Weights of a small GPT-style language model, trained from scratch on English Wikipedia.
Size: width 160, 2 heads of 64, MLP 640 SwiGLU.
Training: a variant of Muon for these matrices, 99M tokens, 6016 steps.
Each number is 128 + 32 x the weight over its row's rms, rounded and kept within 0 to 255. Layers, rows and columns count from 0. The size above them is the row's rms in percent of the matrix's.

# layer 3 MLP down (transposed), 640x160, rms 0.0738, rows 277-283, columns 0-159
size [ 99 100 104  98 109 104  99]
[[102 137  73 101 219 101 148 156 159 112  27 131 175 130 100 128 174  80 130  87  64  69 112 107 135 109 153  80 117  83 180 149  78 112  69 129 163 151 142 107 145 153 139 129 100 154 151 183  86 108 103 147 151 127 138 120 111  89 146 142 120 118 110 144 163 174 136 207  85 151 160 141 172 188 105 133  92 130 105 104 129  55 154 137  98 107 108  73 157 103 119 117 175 121  79 150 117  77 181 141 151 150 134 116 159  98 168 106 156 105 136 175 161 143 156 192 128 135 107 147  87 168 116 107  56 128 118 143 109 169 115  80 155 139 117 110 164 145 140 102 121 148 108 111 193 130 148 140 132 129 121 130 147 123 116  74 132 108 167 117]
 [ 91 112 186 125 130  87 145 149 113 127 124 194 165  94  76 120 101 109 178 144 112 144  97 150 218 109 108  98 111 135 139 148 104 126 172 165 135 112 130 121 220 180 172 164 182 131 164 114  71 160 148 139 111 138 164 232 167 177  88 157 131 101  98 140 125  97 146 106 139 161  81 150 160 157 141 181  82 159 123 143  90 145  98 177 108 183  90 159 153 121 159 188 135 143 125  90 142  93  81 122 131 130 121 136 115 153 112 130 182  81 113 126 183 124 168 182 124 116 119 126 139 147 101 143 135  90 150 147 134 115 130 127 213 124 120 123 130 107 105 110 130 108 177 123  61 174 140 122 130  94 108 122 149 126  92  88 123  92 114 183]
 [ 77  91 141 140 160 102  94 144 153 100 131 100 103 162 166 134 125 174  81 157 183 162 133 108 122 138 124 109 137 136 148  95 129 139 115  33 127 113  43 145 167 131 114 216  59 110 122 147 113 134 117 147 159 160 107 120 189 149 104 149 102 179 160 100 119 151 140  68  96 105 127  92 134 131 131 104  92 166 159 122 160 139 126  95 107  64 133 126 155 145  61 156 136 148 125 152 116 100 105 131 134 161 184 198 118 171 133 144 112 155 113 151 117 139 109 164 115 158 133 195 112  52  89  77 106  92 153 138 122 111 185 135 145  84 203 173 140 131 131 133 116 150 178 160 138 158 111 140 148 155  99 145 176 148 179  96  82 164 145  89]
 [ 79 123 116 129 125 126 105 110 125 144  99 155  92 128 112 127 144  98 105  64 205 106 119 123  64 126 168 100 134 162 177 156 142  78 125 118 198 127 149 130 136 138 147  82 153 140 155 187 125 147 112  92 143 153  53 160 110 132 132 168 128 182 247 159 103 152 122 160  92  51 123 144  92 148  81 123 101 110 126 166 151 172 121 101 177 128 102 118  94  92  95 121 147 164 115 136 114 154 143 156 207 103 151 151  50 170  97  98 102 108 195 123 120 114 146 128 157 145  73 128 105 118 135 119 142 117 165  97 109 102  60 151  86 171 105 123  73 149 121 146 113  64 155 137 148  98  68 133 125 107 115 125 147 132 156 138 102 108 114 141]
 [127 157  91  91 182 158  74 123 103 188 123 162 151 148 136 193 130 226 146 116 158 127 151 106 148 143  75  83  63 175 189 142 157 127 161 146 167 138 146 137 140 138 107 152 155 130 155 131 144 122 114 122 131 106 106 130 150 144 149  80 117 125  87 125 135 140 114  93  77 150 107 117 175 134 144 134 182 164 138 140 162 153  50 103  88 134 110 124 170  65 129  96 123 138 172 147 140  88 129 111 158 169  80 154 143 128 105 135 148 141  97 131 170 122 107 120 141 118 142  90 148  90  66 109 131  81  89 107 168 101 122  95 120 154 161 200 174 140  77 125 116 130 135 130  66 156  56 166 156 138  81 100  97 210  73 145 138 178 124 103]
 [114 161  55 158 125 158  88 144  91  70 182 142 118 167  90 116 119  79 152 127 158 109 176 113 144  93 154 106  84 116 131 152 190 128 119 125 142 114 125  72  99 100 116 111  71 124  81 179 141 134 147 160 165 117 124 144 164 101  84 141 122 117 158 155  86 138 105 127 111  98 120 135 103 190 133 144 114 166 162 178 166  82  82 112 114 172 113  92 143 108 162 125 118  94  62 148 110 155 134 115 129  86 107 118  82 164  99 115 166  79 120  82  80 131 146 141 172 142 128 141 183 177  65 119  71 108 121 149 115 101 131 156 112 138 166 135 122 127 181 127 176  97  61 170  78  60 146 172 130 180 152 143 148 168 194 132 100 110 176 159]
 [128 125  38 143 145 126 145 153 147 125 101 132 163 153 148 103 101  82  96 107 115 128 172 153 113 137 159 154 128 137 174  97 105 127 167 154  65 142 119 136  98 138  85  99 157 136 140 105 106 150 108 114 100  86 158 121 146 168  92 103  60 121 184 134 141  84  95 125 140 142  67 156 112 198  85 171 114 166 122 126 122 138 157 102 155  67 109  99 125 140 163 197 144 150 148  97  92 137 115 128 192 114 188 146 151 107 117 147  91 134 105 165 160 135 155 139  79  85  88 119 121 101 123  68 144  67 186  86 109 186  98 108 122  95 146 131 130 132 100 119 211  80  78 116 201 149 121  80 116 132  98 138 101 107 167 100  66 175 148 106]]
# layer 3 MLP gate, 640x160, rms 0.157, rows 278-284, columns 0-159
size [ 96 100  97 103 106 104 106]
[[122 118 100 160 123 149 167 175 155 155 146  80 116  93 181 146 146 159 108  66 223  72 153  98  73 148 174 134 138  80 219 138 125 117 170 125 126  87 178 172 141 123  92 136 152 111 120 138 149 110 121 108 155  98  62  45 125 145 167 130 151  92 148 110 111 138 135 139 101 128 154 107 126  71 136  99 187 152 173 103 148 119 114 138 118 127 116  68  95 159  81  90 110 122 135 155 194 123 139 101 185 185  96 163 165 133 124  84 134 132 116 133  92 141  79 112 131 122 176  84  73 143 146  33 103  80 111 141 144 138 104 116 126  70 117  98 151 146  85 147 127 133 106  93 131 129 110 138  66 163 114 125 112 101 112 121 131 119 105 129]
 [ 87 121 116 145 174 112 127  94 107 133 134  94 105 123 151 169 130 133 123  45  92 153 138 105 112 106 151 101 139 152  93  82 152  92 105  73  95 139 161 181 105 144 132 161  91 161 146 113 149 111  63 124 132 137  92  88 142 124 142 177 116 141 169 159 181 163 111 105 130 158 137 109 131 107 148 142  88 108 126 109 183 115 155 124 111 106 116 133 137 120 169  55 172  75 146 115 145 119 124 125  90 160 124  94 177  84 181 182 126 194  94 112 134 154  60 245 177 174 168  94 153 140 131  88 127 184 169 157 130 145 138  93 129 116 126 118 129 158 147 129 194 157  70 142  59 106 113 131 139 128  93 126  72 139 125 168  86  98 158 102]
 [131 110 141 105 142 106 139 110 139 158 111 177  99  98 108 134 120 165  95  49 145 168  97  82  68 135 148  78 115 122 172 125 169 128 167  97 156 121 139 119 134 114 107  82 120 113 131 195 104 193 111 100 164 179 107 166 113 130 124 201 128 161 178 142 112 151 124 123 127  96 114 130 107 128  76 101 151 115 199 183 159 135 144  89 167 153 135 136  95  28 115 128 131 148 121 120 143 183 122 123 167 130 182  80  74 194 109 113 105 107 158 138 121  88 145 200  99 143 112 108 116 129 125 115  91  99 161 139  73 189  97 140 122 146 127 131 137 126 116  98  71  71 153 115 160  48  83  89 156 135 110 178 166 132 151  99 105 113 106 137]
 [131 137 129 114 133 147 102 105 142  75  42 165 185 130 156  75  98  94 106  91 127 148  91 140 129 117 150 130 119  98 123 108 151 157 172 134 113  62 140 164 130 160  77 101  83 112 162  98  86 157  97 148  94  98 124  63 147 143 131 198 130 140 164 120 103 158  52 139 130  92 112 171  63 125 147  92  98 134 121 159 136  85 110 128 109 169  89 119 161  73 146 168 123 180 126 117  70 162 168 155 145 119  70 102 110 131  88 146 120 131 199 129 102 144 207  97 192 121 106 177 114 105 110 182  71 113 159  96 128 159 145 145 138 126  95 167 155  83 162 116 131 100 126 129 167 105  84  87 140 156 117 122 112 136 137  68 114  77 103 123]
 [144 174 127 146 127 118 160 113  75  99 142 127 125 124 130 113 209  92 106 130 121 117 173 134 129 113 146 170 112 159 141 142  61 141 144 146 108 104 152 237 168 127 121  76 112 138  76 130 148 116  78 137  85 160  88  50 105 155 207 166 141  83 136 171 146 162 147 161 147 121 136 153  89 134 164 157 128 124 143 128 139 130  93 146  95 105 117 168 142 164  80  95 140 129 105 121  95 135 156  87 130  90  88 160 107 139  94 130 115 193 118 112 129 141  63 102 182 134 151 139 120 142  54 184 145  72 108  90 152  85 132 123 163 135 124 142 146 163 135 131 121 130 172  63 131  84 143 136 114 182 110  93  64 150 184 138 108 148 186 177]
 [ 63  64 164  72 116  63  51 100 117 141 142 103  91 127  82 155 115 101  97 156 199 108 123 127 145 132  97 124 102  99 123 180 140 181 164 135 116  92 137 118 128 144 189 142 118 166 123 122  94 115 106 153 144 157 108 160  80 120 180 166 205 115 105  60 124 168 132 200 150 114 109 194 144 103 195 143 129 135 109  98  88  97 107 170  97 194 163 102 147  91  73 121 115  89  95  78 150 162 136 123 145  87  94 126 137 142  99 136 156 134 140  94  87 121 124 119 149 150 145 143 171 103 140 134 126 119 104 171 154 152 139 119  86 169  80 138  84  95  78 175 155 103 166 153  83 149 148 113 139 112 148 120 188 120 108 144 104  89 114 124]
 [ 76 126 114  79  42 114 161 135 147 102 113 189  95 103 155 129 158  66 155 144  82 151 186 175  79  95 161 136 143 111 105  95  85  96 150 111  70 136  79  93 119 111 134 110 142 151  50 106 166 108 116 104 132 122  92 146 149  97  85  58  99 177 178 105 125 107 140 155 142 178 122 138  73 124 186 181 146 144 119 104 139 130 146  98 130 115 121 106 157 100 169 142 122 158 140 126 136 136 123 149 144 127 114 110  73 115 101  98  88  66 160 148  92 192  98 160 133 101  93  77 128 144 168 115  73 109  70 121 153 183 126  94 132 175 127 139 137 123 152 106 103  70 144 125  89 131  49 141 108 110  95 201 120 112 115 118 126 143 126 103]]
# layer 3 MLP up, 640x160, rms 0.16, rows 278-283, columns 0-159
size [ 89 101  84 119 105 101]
[[145 150 161 137 130 111 151 143 136 156 127 200 134 151 200 144  77  69  89 121 184 116 155 111  84 159 147  88 133 145 149 116 156  90 116 123 182 156 116 141 169  85 121 140 127 121 143 110  96 130 129  94 204 142 117 127 141 115 181  72 114 155 132 142 222  43 104 112 147 159 201 128 169 117 178 104 160 153 151 184 126  64 191 198 113 148  89 180 112 122 104 115 101  98 136 115 195 123 114  86 107 133 117 115 141 158 142 195 141 131 139 136 134 172 155 145 142  96 151  97 100 120 129 125 121  64 139 169 129 138 120  87 116 103 158  97 112 147 126  62 126 112 144 103 126 128 120  75  73 136 111 138 147 135  86 100  78 161 154 140]
 [151 135 180 108  88 137 128 146 130 123 163 168 119 103 112 136 141  55 164 188 148 116 124 129 130 103  62  96 142  71 125 146 124 157 151 125 133 142 118 126 171 102  80 100 176  61 141 178 138 137 192 134 134 114 137 175 129 131  80 123 116 140  68  72 101 119 135 106  91 104 165 132 129 170 148  88 163 162 141  91  68 162 132 107 148 129 138 107 135 194  60 182 114 121 133 109  89 125 130 188 178 122 173 195  91 196  95  89 148  97 163 118 125 109 172  94  99 100  95 146 189  47  83 141 114 100 105 103 115 101 133 120 128 139 173 168 111 140  91 133  89 135 158 174 171 124 133 168 135 130 134 141 171 105 148 113 105 172  93 159]
 [121  86 108 167  75 128 109 142 105 144  98  96 144 172 131 123 169 103 184 137 138  69 149 123 109 108 124 182 158  91  88  77 138 110 128 146 130 123 117 114 118 164 118  72 146 117 129 102 125  80 174  87  77 109 123  66  87 125 160 155 168 183 179 149  92  50 149 181 149 101 112 121 118 116 104 127 132 132 117  78 112 144 148 109 179  74  98  87 139 162 128 162 155 144 120 195  95  76 175 144 115 146  87 165 144  87 122 160 110 124 124  94 164 148 170 116 176  88 150 147 122 111 174 126 215 118 143  70 184 115 113 170 167 102  89 132 111 119 107 117 149 150 128 120 143 193 159 108 141  96 106  88 101 159 152  79 127 180  78  86]
 [151 161 116  89 183 171  85  79  74 164 130 144 161 130 145 122 140 102 123 147 156  98 126  93 145 158 123  73  92 134 198 120 185 101 175 177 152 142 144 177 129  88 123 118 176 138 121 104 117 155 109 112 186  49 167 140 112 114 152 113 129 106 110 126 133 136 116 129  72  54 131 134 178 111 151 129 135 113 122  76 157 110  97  75 111 125 112 128 158 126  78 111 144 121 107 138 107  99 164  31 155 173  94 108 178 150 142 172 181 135 157 122 121 126 136  87 175  95 109  86 105 116  79  71 115  88 118  77 126 116 125 136 130 143 156 161 122 197  76 130 112 109  97 127 107 113  89 121  67 179 146  65 115 147 112 129 110 150 152  62]
 [150 190 168 146 118  91 127 157 118 134 158 141 143 165 162 116 128 178  96  90 154 115 109 117 167 157 114 116 104 169 115 135 187 156 170  52 131  91 186 117 153 169 128  91 181 147  70 158  93 105 116 164 111 143 171  84 112  81 116 112 160  87  79 126 117 105 117 165 170  96 122 164 118 144 114 117 163 111 127 173 160 187  68 166 142 173 121  39 137  89 156 148 167 137 131 169  93 145 116 184 195 148 133 137 113 156 125 127 116 131 133 185 170  77  62  96 163  92  80 129 118  85 116 152 137  83 135 126 129 132 153 166 154 154 132 163 106  92 137 151 140 144 202 163 138 149 113 105 163  75 136 119 118 125 101 123  68 166 158 145]
 [145 140 147 135 107 132 136 168 108 163 165  87 136 161 165  18 139 203  80  91 131 163  89 114  44 171 150 125 168  67 101 131 100  98 113  69 162 118 119 135 159 182  98 122 121 104 167 116 143 115  94 177 149 119 112  50 122 136  85  91  65 147 209 133 105 136 141 128 131 100 144 141 121 136  76 140  79 118  97 174 143 160 148 165 218  63 120 113 139 107 121  81 128  97 112 109 146 169 106 110 112 144 151 149 157 164 167 137 134 118 145 112 169 166 132 131  96  91 122 123 154 183 152  86 108 134 147 138 115 139 127 134 159 126 176  83 195 152 110 131 112 110 173 114 142 115 145 148 104 161 148 145  97 150 161  98 103  89 139 145]]